config.toml
rope_fraction = 1.0
attn_scale = 0.125
init_std_up = 0.0275
init_std_down = 0.0
learning_rate = 0.0185
lr_mult_o = 0.971
max_grad_norm = 1.0
final_lr_fraction = 0.0
doc_mask = true
Each number is 128 + 24 x the weight over its row's rms, rounded and kept within 0 to 255. Layers, rows and columns count from 0. Numbers have three digits each. The size before them is the row's rms in percent of the matrix's.

# layer 3 MLP gate, 704x256, rms 0.188, rows 372-480, columns 128-255
100:148188128121156147132152074155152153140124127145134161166135104143133154133096062126113146160136089115153133121092104106136084159132138114136147142148127197111113178104179130147164126142130141117062149115130170122105135163138088134137117153111099140130180122077072103115113100162160132115115108147109134121139108098117179144121135135130131110092118152059135119115124133101129137139120
092:143127108113102149172091101145133122088142158135125108103097128130129146151176174185067162114133141117156121120132086119139136129137127094120130166094129109113141106115129129132171116150184114165116162063136123132143091139102145113165163146138137137168145120120125114089170096119143118132164107108143110136122129113160109088148066096139067152155115133159152122118134142104151093130137
095:110127128124128120124176179117170128134124105134096119087122123154088137112120148161190129148115107086155121094127154114131122152141169129109127126126122160147135127117116111156158119115098141139078141134145139123128155168122127116136104149151160124160143091173141136128141123118098125105155133117132113121110109155119129151133159133109137136122116130149147188155147125125146120159096
102:094119148126141114117176167099138152157159135104136125191128197159120117101167096159118110112116106122084128134101073130117089109109146099095136148141129158172160148149144163177143112145132107127122091141132158144114108124123157119133153113136113147098129100085111106137114101128088122110146168174131100135121109072131152150144182113153119096110170143102149131115113127121113156148116
104:135103120075117084150137124133147136119139178173078123137122104113102125117159129145133121114120129149125115122102105101168161157125137115119131144170157162104180145143127111133167107142121149134108125116107136137119185112136149133152120113078135156085148119137126124127128090119105109152139172139113137146106104123071097144115111106127134191082140123136091119101118179127151110146094
096:138106135128131059102099125121122123156137119147102182186125140114142109112121132167112118126088100086137136112134142127123165167058135128133113131140129147133176120109112143120162142155186125116134138131124150128117103087120102170173151162098169127117130133092154130163087124116102108112108093122081160147150141147130134090120179122137091109122088140119121145079145136117120118137095
100:117118071125124172119127170137138091144097148162087139129115134107124136155135151118149179135099147125134100138125113079136108131103104143142164121142122133138138137138167151090118083157118099169115174104100145095132108137140131104138161131118134139179126137101122109124128115196179118100116136103105119149135149140130158137113178184102169114161092148126120113116122142170137101118078
106:087157150113089149171099154129125105105155171132073114114116129190152115162145129152122149118104122125115096127115088135123128126127141094145149096117107132131148096181118063149101077150120107113153136112119107113109121148110117144166120159173099138115124137155155112126159158130145138150128110144104102129118120142106149120126171153131135162175148115134154108158126086137132147121129
096:118117134164111137185112127151117063161103142130105125144113147082118144110147110131047148140134141086115093163143133138165145097197111143142102143152133116128136144127131109091127112110144157098106099149131113148125169117118162153128112124118147126162104140152136135103121147099136132122130120136116095055146127124107130124184123101087127125113126153140147093167149125123141151094114
094:135130142108102158104174136106135110151181121158110165140104126119104131149128137135119124086096115169120092132099099131143177140097100096123124118132119134131131092131138120119118109101129171126089114113133129148132166167098150149120122125089156148143081124080129123102137133097163117097136117121095153074126161126114140097133122108133169181138098150110111136137095144157150132153138
092:114131130118115108149129106154150139148167145132180133106133158104161128146101140139156119136106124167149127137093139133121084139116121101178140121127145096121110098117150102121132150155131121106133096164090115098119134158121125084125105087105147212119131104163130123105121147132131090088103135086091149134139160176107144136142122118110128154098154100097148172132184118121135122109096
092:144122101124140150156121108107117145117126104116092148110099132132144161129153123134162086147157129102126170121090200132137100128167126125117177101115148139123113109116146099119097078128114100124089136141143171151161090113118104137148143121120163164140108111115146085162129137128135112096132142107125171112098166137139171139163147137101132139126126130160125147113136092159137155158195
099:151128096138128105138147149068108108121105105102149114107152109167093124149168143107130137118125145128119145110105120125157130119147137121120136130126160120120105140132144110113173151128125096151127162148112163099138086079092122135160170117151111157157102146098121121160088150110116049108128165125138132152135151098138155128178130113096127102102146106139098128111145137098124142125087
094:130121159150104122117109126113139115133158141134129151104119118114130147114162152145103110148095101115102134116127106121103128139119143138097121113154085164134140171177102086117146113114090167112120141110138167087123113132131137103111138122144154120107102163169142145065134123121096113150098164122131117130146155148109149121106129098104146184128151131163161132145091165136150162153097
099:144143119156114105113107101144137099112150131097121137137130120127124111110110149106129107156117077131116110105129148148153120121125103178172134136146145105052156132101127114101107143135168107131145113116176132122161133100112121050118137140107113102148118124113118088141118145135151118112139101130118111132115166104132134137152139158135153110147156089140118115156125145103114100098092
100:088142104107133114141135096139113144137146134129122121162101173112147089116120136106138108123121155145136150117135175138086140113160162205109111130101145148143111154126103137112104133129122128099143112143173088111132098107119152155128127145157141138148108132102139119081080171131122161152091140071149072114157111139116113126129166119128101153098064135086117141093142119125130165110159
093:151217066141140169097142132139131107124111086119083179139106150121098131108137134175114113116120165142134166114101101147139150122141144099112096116137129119130113157108140160140123109153111143129139131137118087177121134113131155135160143144129108143129142134111090171125113134154124114171112127151103129179092117176146151139166111138120124099121106106126101143142118120180124163110108
098:126143124122157161120159166136115129156153147104127118115091132131125108140138116091140173101133135100131154186163105143144131095097169123153130150156152159145133142120110159136163116116120143122091151130125158128149160098163158089138101112131096099138128111123117147121180153145173133154186130097162163127149127127117125130159129157136112158138118152107122108084176094107106150140154
099:160149123109092163149120157134114122109148174136159143121151138141145137154152145106151139115126127090129151144149101128163135118142129095171115110141102125143141195143119140165099098088147108136130155138097122134127109202089152117153171105097106186173111100144133131119125111169087118118136079140142123154119146125135139091134136118107135125143111129119128122127116129141108138084133
099:119148122154112111129126133100142090118169105136096168161121130128076118111125119079055154129145118118137154124109124140158145108106133105095140134145120143125082139121110104123129122133111101129133136115112134140149134135105123131141132139109094097170085135138142133105090102087130149120121088114147102132113128124144152142123145114084131146088111071131138129142134085131174085168142
099:152097085099109154139146173128117122140142134108085139139150112134111124122154109160096178149126135161134108155141167169128138128129110127130145107108112092123177148094107147138152132107110157115123158126130151121144112151121156113111136150156134130128131109109161143142077151154145135127130149129122098107107132123096167138151109139136168095152167105118074125170121116069152172116118
102:131149144133098091126110129115165128135111092113106125147126136134192136127147149144137129132101119141161127140108107129129088136132091125104131087138152153099139117126184094077090094121162125105157161155113137135133156075130130105120167115141127106132111163123132119101089171119141089095114138131162111106124085147092130143143146143125129194135161077150141123116100108144112123095139
098:139163102104094135148124111158173130102101102135071119131100119130122114129159146115110124123157154104086125103131144152107165102171109141163147120124083136145081124137137105119168119148176133142105146166097148107138120136143143093123176183138120163146103138142122120144138115172144108113157128154108095122136121115113139104176112130129120093129120160111124126138143092138102129101159
095:113125166155142134120155146142127095103116144107115169148128100159112137160120119143185119147126150116140139129112154090093170134141155122138103144135094079122223164135106126132141134126136140128135109109128121108122130114102095103163114129128144122142128106087152165153109124140174164163105133143128168162132069122109152131122129098140127123098147138108138158112127133111135134163116
105:131120148153163141102120119082140072137094100120074083143131138148149119129126096136090118131080137134149178149100119092147146122083136128140135087121133139098140112089074108134106146106125134132151105131181169130131159123088102126141110159139106100114135107070048138089113142125123104116096132074142107104143112124142110166104120138151101109079154150084126135123116121082168117089139
090:104099115141132108105108091125127139120126115103114167139110143096130116156143089116121124143126097125124145145134125094130099169120109145112134087172141158170131154124122102159138115083108128129127135111118092170095117127137109109123097137160120095130140129102111148151133147059098078105136075128166143168099110074113136141117132119122167148146067161111154124134119131119141152176142
094:134165102133124108170109155172145079139125125157119129122109148154151124100175124130103159102130099155064135173136120098182134110100126131114115080155117126154163131153175137119144102176137150104176121157183141121136163132129115107098153136157131139166104081072179105131118111121131154101116130131121107130127172132109117097105118144158145086147104099124125115110091086132126082138124
099:122102149092095084145122134120125095159170173141097114070155134117136090130090098148102134126152120067094093107128128117096127137140129148100144127114145151091151127114117138066079112122132113073105105127101135116132157125096157139161145102143083104117135161136152149115129144136151131138147149137143134136130154140137099135140103110131167108153144121084119093149119122124142110084140
094:115111095110149118138126150125122112137122076137150137149113145186107134096126124147093151126147101122054155113121127151125105138110098119119096131143139114188135119102148147138099096150149144093145113115116118163143096162128104150153128112131125093092137108119138127148111132130114167140102133136165121169173127065120150148123155092123134134098121112078130100140114128135110125120180
109:146105129109084090106094111165174162108124140135108103120112119123108131153138116124116148149143136122131128154125146125138118157100121112138133145110137158156128198157166151168130118164148123116127100147140104153114127102111168141064152128137175163102158148176137094093153095134135111104127106146150163131147128150108117141124108151117142102131125094128122133139111141100132089152154
102:074085110094134112123163132161124127134138149152128139124131126151096153152134069082146126141127116112096143098108124112122106130154152113145124099121100134099145093179094174126114125084116139148172087125158111101155093130124163173144164146150159158125097147146083126153123117139161135074112119099116139113172127122118150130105130095144112110113085096120125140145137125112196121096120
104:099113113096184104132104123140123109136141145075111160133127114116113099139152154101151132187105135109135089104089153110114136126110110135120096156129122127118142159179169158135145128103123163117089156145117123079133132145135155112148104156128134157132169102137123131136144106131153175115114175119108178167134102132104167130123117144133138103087123139152159136113184137122112147104119
093:095118178084117153120156116143129126134091142147115110107119130112177085102094121132129142096075109142067103120081098186176113106110111164130127122118124159119113101136132154142099107129099137116102119140131134127169168118123144138112162157116092143088134085126116119133130159113112131105152138131095126115165130147105091099119119127103158146164149151163121183139141128109177097141141
103:058164146137124109156140139123092134139126129179111067098111164102145146144155135152096147130148156128115124118139159117139112147126116109150129094138133169056129115134142132109135150108155151106157158112146101089131138125164113138150114111152080122117155173137102133105141101120163159110132128153101126125115139133119113115120145101151115154096147129137111142132119098134146090123177
097:137146126106105127175151144089118089106158101154115128133122134131177110104108077129098097128132128157158118115116121105114084134119137109116151128135142179111118131124133130132114123171104103131108123145138128107140123172123134140188111161136161115133155126103109125173171143135123153137115178162084134123115156056164142118148103137117155152102082137120130119130094141093112133105084
095:120155141122137122157145132124142150154111116109115143097131113149117160155139136125104106132118100120126107105121115127122123106101100130203165101126117097103103121145160132135124157107134088154128117059094067106107136116116154121139170108089069121086187128124111102116086095143086125103128151108133107140121130138146098161104168104139133090121144079166145120132151134109120098073115
097:083160125135098131110122124145131112137098142168126066132091179151139138140126113150139114139109165134148144116129136126177111173126172153108149147073136109123117142110129132147186126103155144130155117155093159106117132101140141097118160128107148102127108107103114121112104094122180127099138128133117125101115106119154117122186135129143097094139129145136099080123129106116113102119157
105:119105134123087131133114158102112117123154106147130115151167145104124168146157116142143122110097146175107129113085074096151148125086138150142143123143160132143137098143137110130094109117113125156137150104164089134135166148119120079095097137113122181144124145148132135111153135165106118186136117113131140094115112151129094124117184104117112191132142101142136142090119121121103107135111
110:163096126124123111146148174112124132092122098115165101083116117131119092142112100126115142174094095103134135099136124132113124141132100126140120121125139167106140109154167100156174138113063093102129128116173126146172103128109174138125127126140127134116147129158172120117128132117171139113099135164106104135121123108112114121080142153175143124118075101168150148140139124142138151120114
105:073175115133100146122097129132106096126112149143112103137123109113106135171144179133119110141182125135133125142109143046113112202096157138125129127140153119145125106119139135144116111136131086122112137129119157086126147124128104132132157136085138157111124122112100137118128145131133118116163172147114076144091128115120151133144118137129171128133129115099130179131132141152134151174113
101:158148093080183152108137111127138138148105138109126173140118105112131116163122133146123147136116139130145109147135154123168099091110127105136123125147132112098149180122122133113124133142142136118119131112115138106102115143105132105127126115116131122165130126100100122155110140131118201085102134157074109118085165132123147134153132136142174168133114091095086142128166139119151129147162
104:101105146121123135123125181157150106114094113092104153135130164157114052126159144103109170107150142145089106131091164142102143102147129113161108124087164122146116138118195137109134146122112149120126178091112138108166107152169202147131123125112129144157132088137095096148114150111121120152122138153115096128145136114170148145137105139142141128152134145107152119105133137144165117141137
100:165068123157146154147161138192135108111152115128127124119114100114085131121114132161118098109099159110100113133153156161097141132100154182126093134103111154104132105106156084096129147124187110110152101106126159109147100118135096127145085147130117124144108133117122153123118161133084134122111142144119090115087123157138124090159112143147145152170125087068125113152129138133117130116125
102:167143120135095152120106106167129120150094129116148171144161181148105153098150130152139108160156178116110171144171111163126106138139139145142129151096137161106090123164123142124104147142152098114143167135116137074134136109125147099114132129095129187142135100071066124127110113107129085118134133098086111090156158111125077146146145125117127139120122150103100135113120088122105140162122
097:164182107176129128114118122108146119080123131155095143142129117136122139129099100124143122115083153114156159122102119154157128135109143161125128126113101102118059166113133101146161087136101099152117101174115145096139150135144141125136132118110141123155145107164128162150137113106093102144135105136109117121114099089082156126133136130117121118113107123102130093142133127147150126122190
108:155125150133119126166136149118115076113157118135126115154151109128161139133127132159090136166125111107075101092106159062117170109081186100131138116091132116151121104101111129150122070110117134128127156159106138150137113151148118168086129137112143132096115085133105131109118150145138128116112139103106114130158148117123137131126102096135114139100130175148105143107108150124144148108176
101:111125123162106153112101118153097138090110171113148146103134165159098115110108131154127095102097134149140127101101142085140143143097108137090162153123142130087130143146116147139109117145159119132158115178091126136101142136094125171153135119122128160101111157084162131104111124150127132118123127122104164127152167177125095137155141148139123133122101159160118155165134115126170107119105
102:110134139118099140050126142125144164149129104121127161081107167150181107117181062131132103177070128148168135139114162165099130140133156127165145109108155143104099086114184110115154160129124137165106108122097148131119114142123127112174088118153108170129128139115127108119093131148121163123134139141111141135114154130109147142134126139118123076137117121168116112116129106158134114135129
098:136128118108140141133102177129111115171099099132102115163152176134108152106157120116114133171141143122158121124086136150103141091127160135118093131124144122126174114127145133086179135124102186154137094112134062110127110152138148141139143112155120119136140086137115141117125091138150132169171145130094136109157112125113144118145115111179090105132135108109210115099140116106120135086117
105:128140163103086118095152116153109113097112147096135097108141117187130079131141127092109114120149090071117159113119120132105129154114137099101148140152117144150128156108118114111143146095166103124120162119142154140111154155139126108150123158129130147101170061122130137143095136141150129160110122121074161088102113145092109137103096124143125155110127164155134120136173130162125101149114
094:138088123113122137078130124175112130106105118093117106142123146127138137114107144116119076088099110121112111147139142140179151125097094136095119112087138102087124180203135128099112116110101111135145134179133122076157138107138136124120128104120132144132149114127144091145119142144111137110139141108138114139119128149129147112170122099082125108145132115118120111097134113152156161114121
104:148099138137149138139127141131158115142141107179104117129144139192154086096163140105109161152119097143133120130092124083120135099112095112132120115109138128091141088115164094083118131132117103121155124108151113113110150145107138110141176148137143098130120071116131119077115144145152132153093110094125130155104111121147137087162117136123158102119129138132086126097110159087118141150159
104:089153084177114096167080098125131082145111113123117144144147138106139121126135121131105115149096108133152136116118115144170145120119137144095106107120178113161107152129112095143152112115094173172166109123140114157181131127119141130104112130162161113106088154104149150113139132118125141125112089087139101096122126139114112170158136149168146135116128135114122101117075114141159170104131
100:180111119103119099101147123162096193139117121124087112129151125143163122082132091098121122117097113151149130155110123136120130144105131152116159130167095162139132094143109133136107157103081119099146107158115120170125128144100138113116148148123162157127098167124099121050139107092155158120141138097116160156125165112137142115133150085192116138093096135129112189080144079129168122146116
103:124134153143114134120092177121156143117118138137063111149118117143161102126121140110103152158153149122116105131118100119081087078130126154161110135108101131117059135136131104135136159086100114102129110156079131138120104123134125073113099141127163114148097158126146115084105123121140095135105135137096168126127103124124169180136117130116143135119139139084119112138150191118099128135155
095:139123112127145156135128087166105162115136135153121111128090113100127092119141100112131119133135116158138082150079085116131093068129131144131161126140120125098155147168127122131202123112097109113134143180144100141092127119116154152132136170118102145120139120136161157122143112118150137185129118179118112132095138092132086126153113124156161162109139160109099146141130115176158135153121
096:159111141127122161127145148125102120085178101136117122141149121152153134158093136108114167125133122107076138170138151109138130163115143156162136145164129143153103115129131105144134134090133138146122142139157139151124112123098140075164140175113096111093142122139097115127122131131105137126141136136118139118071149164143078114105090115142126176126112173150164144141134093131122130100122
102:121132116128169091077116127124091139126116112106132158128132111081101121106152148142088154122132130135098177101137127132115142120102102124110102144093153080183135121157169132120136123130135160127146130173103121118149114177118113153138208142128135114136143139121074136111087162119098099149110134074103128107136084127090150129176158112105125153127126078131158130129157098148086104084130
096:120119118099105140112165114125134139162135144150129123154174156109177112089139117143119154088141132094118113123114144172101117140151123058118135144097112150121144142109104099125138121096110161076145158114152098144138141148079113166162132089141143149103104121156104150123100099144110153141155119098114138098141134127137105109151114064129130161149115079123131159108122098125131125083100
101:151144170132111126063100146113158175096114110109143115158117117147083064126124130129128113116134108151160137160122110115147135140102155116111064096140100112129125128179105171133167128109135096085186093212173137142102126107169111113068118095122147152144103150145155144107135092122150141084133109097124106140127158163095153106093115125131113125134141132106127154102110137133116098115139
095:134114133135141104119167154099110146137104134133122164151126136102158147117164112162111154160109126120109118080137155119118098172112139148117136113125120152101146113148114167062070146100115133108075121164117135113174133119140091129109122114125125092128132126149133137088109144088167188141131108128135114142147123077150114125175139185092102137122082118099166131145111121182129097210160
096:171135149114153138096122135135102161160087089156155129144118152109151130110108086129159107143137098108094100161147130123091087115142110107099158151112111139096104131137156141170168104158134130124181145135160111142175107085151102113109118111122124110159139142112145128090126136130160159128140139143139129108104116079121123099109117098119123163154131127050120090106135101137089147116119
108:096129098139104132126098130117131105096102134105157122108153164171112152150145129142138158126089084069132163120117156143129139135154151116137093102113106097151114142133143139087121131140105093141128106148157108111100102138140192122123127140081144143115141154146102125095092133145150132131158129101141098156113103114167115105160150107125102144137152108096092130124172138138098153137145
105:122087137140096101113131145129144096113154168153128157129118133130137153159105099108133138110111105073128153148110127103092100144115119103164099144136151146091149174110129147110081131170097126156142097113130115140113110111157109128135133157080129151141140139175120176127134106162142127123091157153152173143146112127157115166170149121156131125096090135116122126109096115118126125158104
098:133178173136128095157181153151104095114163087162165130145110090143085108090106130098173129137131144101125179115097133134125167125108113154135124115122091122119142123134125119150151102111124113116158148184115152103120137124149116134133146118102147128113131119125117183136134094115129131166120104165131111121102143141110137142162110138135156150082102117131145125133109117134145142089116
092:104104119110115176105106115117169081145140157089140130091156091154171071148122102127095111086154114145140098158134129107112136120115109171118170158168151180116134146135137106144155121142109092128154139131110092079148147128100117119113156126119120142153143078122091154160146067137121116155111095073106162159106119127146099161131121107073152131091162114126141146169133125111116145111135
102:116104132104097142109117152165102133107129175140120075138135112126077109097145152176171121158125131120119105140138112079101100148130129131126146123194116121125152116139134097125126121163117139147113136134132092126099124143084151106140091127140124094135170135164090136137133141149152089079139190127111096100142145134099101128135169119125128143137128121128206119135135133087135063098100
105:141141175132128147126141144115119141123145121094163163132178139135143146129140165133140151127133117113108100139141076135122130138115171137141136111102137118135154139134156154173131093130137137140128109089149129106144132132104201121128108152142106136095095129113130136102128127145170101111115157132157106126107155135130125119115112126194147145092111140127119082096094126173132134137091
097:136159120085173115120135142140129099147090107162108111134158158129073125127139120110156122089128136161139135162138125122137130132146108179167101143130080166135159117108116155112098109114116112106137089127153133145129113158154133131090144140119128134165132136140137147105087129148143127149106109094111119125154119155153118151138090101106138124130116136082105131120126101131099106122190
101:123150127170123161123114135092137138150115120137129108161117150114107067085132160165140120194123138173105124125125148155129092190136140117094144106085156113119121117147158154097086151121120154209134144121134140130122104104109107133112149092110096140147147143086113118144156122133176141132178132131136106111106131122137089099118197143134124113112135149134151139120118121123182131109142
101:118138120141125168125129121139104105138109142148106120142119133125143105130159104101166155111098163117077140095137102096121146157184192129115090088138127130159134136113119163148146133148162135100161143125124137137098131135113132143099129122143143152094155118149134115121129116088148160118093085126131099098155122078117126135095124135134109127124130132112121094150121084179091143159124
097:130111129139144126147154126160124159143159122182136127122114148114138113077112118143098084123109119129125134138131134077145099181113088135143150095097107140153137124112141139114129131162173179106119133125101180135137134136133095133112093077136131140107129125098133139126147098128054093104110160098136175124116122076145144128141118124126136159126148129119133156106114086121176115128109
106:105117132080132129163124176138155121110133158151130128115137107157102113130127123173158167085120113097087059113129142134130112126132100129145138132149116149116113095119145069111130137162119162210139156135142114145120106110104138127117112161121131164149157131141111090107120142123115136184140182090145140158108128109141159128154129109107131099146166096130102125107156143160110121110132
097:124142127120109119095123116118127144139133149096117175140142149093164118125162142127144119166124125143081153159112121161135106133113120130165197128100145120159129173131178135111087154076115113129151089120142117088151083144110155165198144132112088168140151139120128122116148104126129143121100116085170149156075111113154111138120125169075141150150115170127145116068122155128076148135161
094:115089132166143108133158140162128137139091160091187158127161144132148134114124141113100115136106132153119131139151135094172106121143128136109132164154136123130146109131120095120106128138110174122128142120090111161129175139102125114119138129157152111089138089103113122150099141138173134163090116077087140144131150118079114107139151122100127104115060100105139142081089080116166133071138
100:084137108128126146115140149125123067141161121122120158131118113147158069106119144093143181091142117126152126117090102124153146121130108141102119098125170161162134168149145104120165135112149175092126147121082130114141144133101112166134118107162129181120148139117140125166140095139128136134098153107141127111115111130158097108127126087128153188179064144102137153080137122134138091101131
102:122125096142144147116110136143121097146148124106112129116130134167153161119128133151112114184121132115136097121130129149122110101148156145099133109102126140101182085120140130170112089116113113102121130144137137082103127164137094139140132120110101136137102145121093120142149111119146112139114176108130140100088065127109174142149149124147138143128123139084078084113134109140122150151125
101:092109148151153114160136146145122105150120105173147127106100119133133136124121187106138167106146093140135118146143142148146175127127115178144155123117127188092126125162077132135134111136125147100126101151117099145157108103099135172146145137113083162135128151079124136133142119152107160147161134121134146098136093112104168131121089121149065141097152145067092090110109127130105118155119
096:173120102173140143120123124135132101124138115119109155153097130133158129133146117106089114129142102091157100151137111098123109119088196109114111124114131113123103153104140115172162170135120143099147133149151078161159115144107142121129115128142131103118132144093147145126063096139172158115144113114090114107124105157102124128117136123097114113147160171113138134159130120121132140105129
096:140142119163150119127143148132080097145116134135159135121132141090071117126076097175108109121149115143169117154076126137133140134114140125064152165148084146114115111127135170106108079110087146161096080123152084095130104154136183145071165096135109121115115088121123127171139152126173149147143156109145123090149151148124139147127114119147117160117131101090138132109121122084125147120117
102:147145162107147130161143146126172118141126128140122145145170135153133120138149134118135110136093161132143115101145076146137099155087129112170160070126091106157150098155153117136168125137088130125109110100131132173102126152082103128104160126116150126112063096124083107112098094093180119141116133158116113133135063126136129128127116130130164114117098129106133132117113094144120114149129
100:116073151126143140150171087116111128145166135176137125123108089082136170105119098089106091147161112140133130119152143133098120172119092142153128118137139117100086139099132108094089125175161128055123128087154094103134158138152119134140129076097109134160136125119127130103162140135141092117125150131116164107109097096096168178160059110101132138107101125089125135127109093111144100133107
100:134150175164160135129140138155159139108162158133116180068155126109108120136093141116127112093116119131146145129138158139123169153170093098116127145102126155137152146116125147122117108158114141115139124130127129111112151131146183126107108149099096082131128107127162141100110144100174162089124106134137121141109113115167159110123133142110116116105127130115140101119135118115092142115115
102:136179119163159157126133140128129139110136124113126148105113138138097112099145132135121142167140119109122125103115106164089133127161084108156110111135115149166175125138141117131123118120100122107116134143140145122106134227132109121069126070151122147124098110148092138110126142105139138107172137089134131141135128107076128118119148152133115143092138159132129132133147135160103122172167
106:122134123180109140148128141131091139105128140142178148101136106110128107124093163126128122101156151135074098136078147134147148144109163117161129129113171151138170152151123163114121091135138116092146122138074116125147123120134155132174102137094156134106169115101091123121112118144116126130103123122128100142142087101194134149159071143116116155129101151095123155123099122106122106130110
098:105144093175103086127110099125135134116079138134115125131133157170144086125147044099123127074121158130185103111101165138099102134162118155131139121114148134116105100105145136112159093125107116142159089118107151110150133162141156144096150126094124121106094105166120140095123142103130141137144161136138183108095095105129146110155129113091145163103133175141098107133114101132145089109136
098:116139151126135087082157140129084138143146099148150149155149124137150122127151119136164080113133123123100144102112147133117121149093129075131085146128153153111153164144147110117163142141121102148129121148183152133100178126134164166067150117162104153134148103106111116064063120140155129163136142152138135110132185108151133104143140169136125126108118134136133120165141131161152135126098
100:113154137138108138131131170090144135154119159134149111126106119128126119133144087131138151092141155130140125099115175134116138170136137061063115158128120138130131108122117114102164177125084140136130095108077119082186125176091176128119096136131130142140145107116118156076158118135102101139139114143115120151092166123159109142120157112182120104138108132124105132122097123121143134126136
096:124137140172136128144118170141153118141139131127149137152080137127122086103120071140149158146097159146129133125115105077078145184097070114119129109145141157143110150151138135161135123104160108128117164114138142136159091109151088126124136137147152135126134140096115158109118119133122127151151100154157164136128133129077126119130120139132127170114122140142095142116111146134115103079117
112:106166103122150113121101108146106095124107128128129133111152122148160162121126132118147091158157067120150146124150093165091144165110117109111136107171149114155155126106175132072074130095141122122105139111102116114144141145108141102132139116100152141106135122156106158120141130104121103129166122055153111083104149122092098135120141108118120117128152086123093118162112156154170105135142
100:170152111140093122116114118137146179131141143109091142122147170149136105158142108085136080147153128132092145102160097128103115145120176103118131085100130114123081121149128166126081122160098123142109117147109121144174137122142157168073123128142158156108166115131155134093101119134127133110161150110082122156147126108189115103152102132119134090131107137112132126150132114136165104133168
097:118109125110127124089117149102082104104130119135131113189172148113116127149146149124124138130123171154163121140128094146143169095154116108136171139143148140134173126124117095154111151152105105131136113144163118088118088104133127152123150120120114137159101144121097192157156130143078177126115137103119089156162107108139097133137101152103081150094090127124165096142115130147156141142102
102:150153092142118099104141103128126147085135124164093166128132101086129162124129071128106136153139098146124094127153107106112128139153148142128105125057109118162122145145164122124129136119129118115094168165130094140111113117116164113131141123115110108156081113136150131134129109121126124141113166111134135116162121109165114197148164141140157077142056162177094112140122071107088075097139
101:097129115136121096135174150079061127167139139147132112145083112123165150151158100124096130153126156111096081126128169110111111107163157124141127139161108135117134091133131118162113103134146154110128112121067091119128099143130173172133102149142115104182129142159125139110133144101080158141130114116138112100120142100135130154067098162123090090175124143144147137141124133115145101121156
102:085154116144155151075132144170148069093115150148149110124122162137168146143160136138112095138134120139155122136132123121153145114111126144134122104118132165105136145140124112122165165095153151121133125118124067124156160111104136086126103136089146147125139104110106171159119148102136111093115128090181097179108116132151165110133124128096113115131134136172095135115103130150144092112122
103:091147113090131114104104136128125113085148126135156128142137170109103125109145097126101117116161152086127146083142161158058160124159086166144090115141130122132166170142123175121112131116125084090147142142112147125160146144114205121132121152127146091137130104143106160109089133109124149090108152140124122134101104106100142116131151114134124145166135109116119110141077141114117144137126
103:104090111137153156115127115141073109110133117168151101107096152116115121107099111125120130146128112133154130136102155152110165118132147157140133121113126096157091112132142125165183141095150131130126158130127138128099111063126130140118087108100154138139125139092140140119162126151118090123152119100117121145107188109126127116120103063110118166158178102150154140124101140145134126133123
106:093106155141089127099135148146137085113139115140171116123079099171117125120118109158150098144059103132163122066128139112161153152116122105161117142112069145091103137114115129125133096148135093117172107153166136121077166147161139115121131129147175132120129150147133093151150094143096127111136120106067156124118126100130121147180121124090091132104131114132144139156145120149110145156140
100:136134154090136131113133159118161104113140111141143136109110113124114134158100145124129131131105124144116111095093128146129131139106096133098121120134133155116195136131165105093120128117115122146124092125090140096151089103084139162143140086087100144136187128137148096134128080136107134119137159120120148133131129150155131152133096173106157103146133121121125143128148118156153102140140
100:126120103105130164144112179137115137107139097119148119093134125081140098135142157121136134151119079145147131091134117117113098109102131174136131063151142120118058151097151159097117114130148167116104133133130129121159114153106113136173141139140141143113094127107159144081141122152116131142172151143113139162092126138054119099103107110141190137085142138106139101103170125140080123127113
099:124111122109130109095186160109110138188135157104132113131107142168143107125114098090156110139151102104119130105142112121108096101152174118166119155116121103141149133152076142108103125093142087128129143110119105116111096136126120130128159155122114158135094099121138166145127141163156122159118078132140169144100168130129136152115148159175082143140144149134124150157138133118140101121146
104:128124163109134104130159115131108124142121131132114122160147171097146184167158125136115081119104127109155149174109121114127170113130141121106141140136147153136122153130138140136141131127137116118122172094126083088139159165127199118108144132145131149128133120089099134157171134187111154131184136134077124157124141095141113118186143129099093171165108140082099139121104122095135102103104
100:129133131132132142079147108134154114114097126101104097179081113141091167146146133180090153124148114150118129144101161116105151120114125136155116110136139125147127118155111102142116108163149146130096136129152140156150105102132137116142092096101088138130127128088135122136144111169057128115131099117104135157103144148133120144140145100168127106127093152091169136075108125115127100152113
098:090134128106080091128083116117134126140137128121081109138118158141147141132151120153098157106111114188120115144142134100130113135136140097153128083147092187138147095151132109107103172155153107116132143114131154116158118153106133125109104090123143119135094135129114129148097124148133117131136157084102142133142091117108112135193112118142091107170120170078105032137060132137152099097166
102:157099139086169145126092143116134158094085154100127128127133141115127140089140117164105189111178138144139106102145129162132100089157123147126113109119109097088105126130114108130180125137146128104173115100114140161184134138117120086158086130122135177170135126107154098128161123147108124149096118123127142144104173119087122118143078130115155192114133120124153138161108150077164144166120
095:124180172136143141140146166095157123117160163162141160094112094130138116181138138139166104148107126106164128136122126106094158119129146106128140120105130160142144088150100137182173114182106169108108154107117148134121140099181117064175129118121132112161118158126135101092137103115121135154167147161112128151121144079091113168114126098134097105094150147156114111118135139164123116138166
098:139109154124126145078113135136155158128112088144124110148151139147106125141138138147164132157130107143128112084136098152118156140116113185099092123149122137165126108131125129170139132138148115068095132150131169129144115146099110117128147174099144142135110203105091125114124184128150136124085152148104089150142146115116116114128155130176155122123116134101142103110112087125126150135133
118:115139115101123165125105087175120140128099108129131115166086145093142103133124137102158130118092165127133135133134170159117137129107118183083103155154140163082124113143130152129102140143168099130098143141186069126144096107143122130144114101084131140122127108110094148101160133149105151157200172139124089122154132096109104119125168133173153154143130117074153142126130143103129123158098
101:089088111161128092164141116129124080116138093142154130109129125141120134154086101124124098155135130102123109134092108109138146179126113131093148118191147118137159131106075130126142083141164135104107132143097127126163156097149148116093147108092102134157115158132103143145135141084148100119121095123096108118092086124097117127118175085148131163127143132176125075113165138103166103103127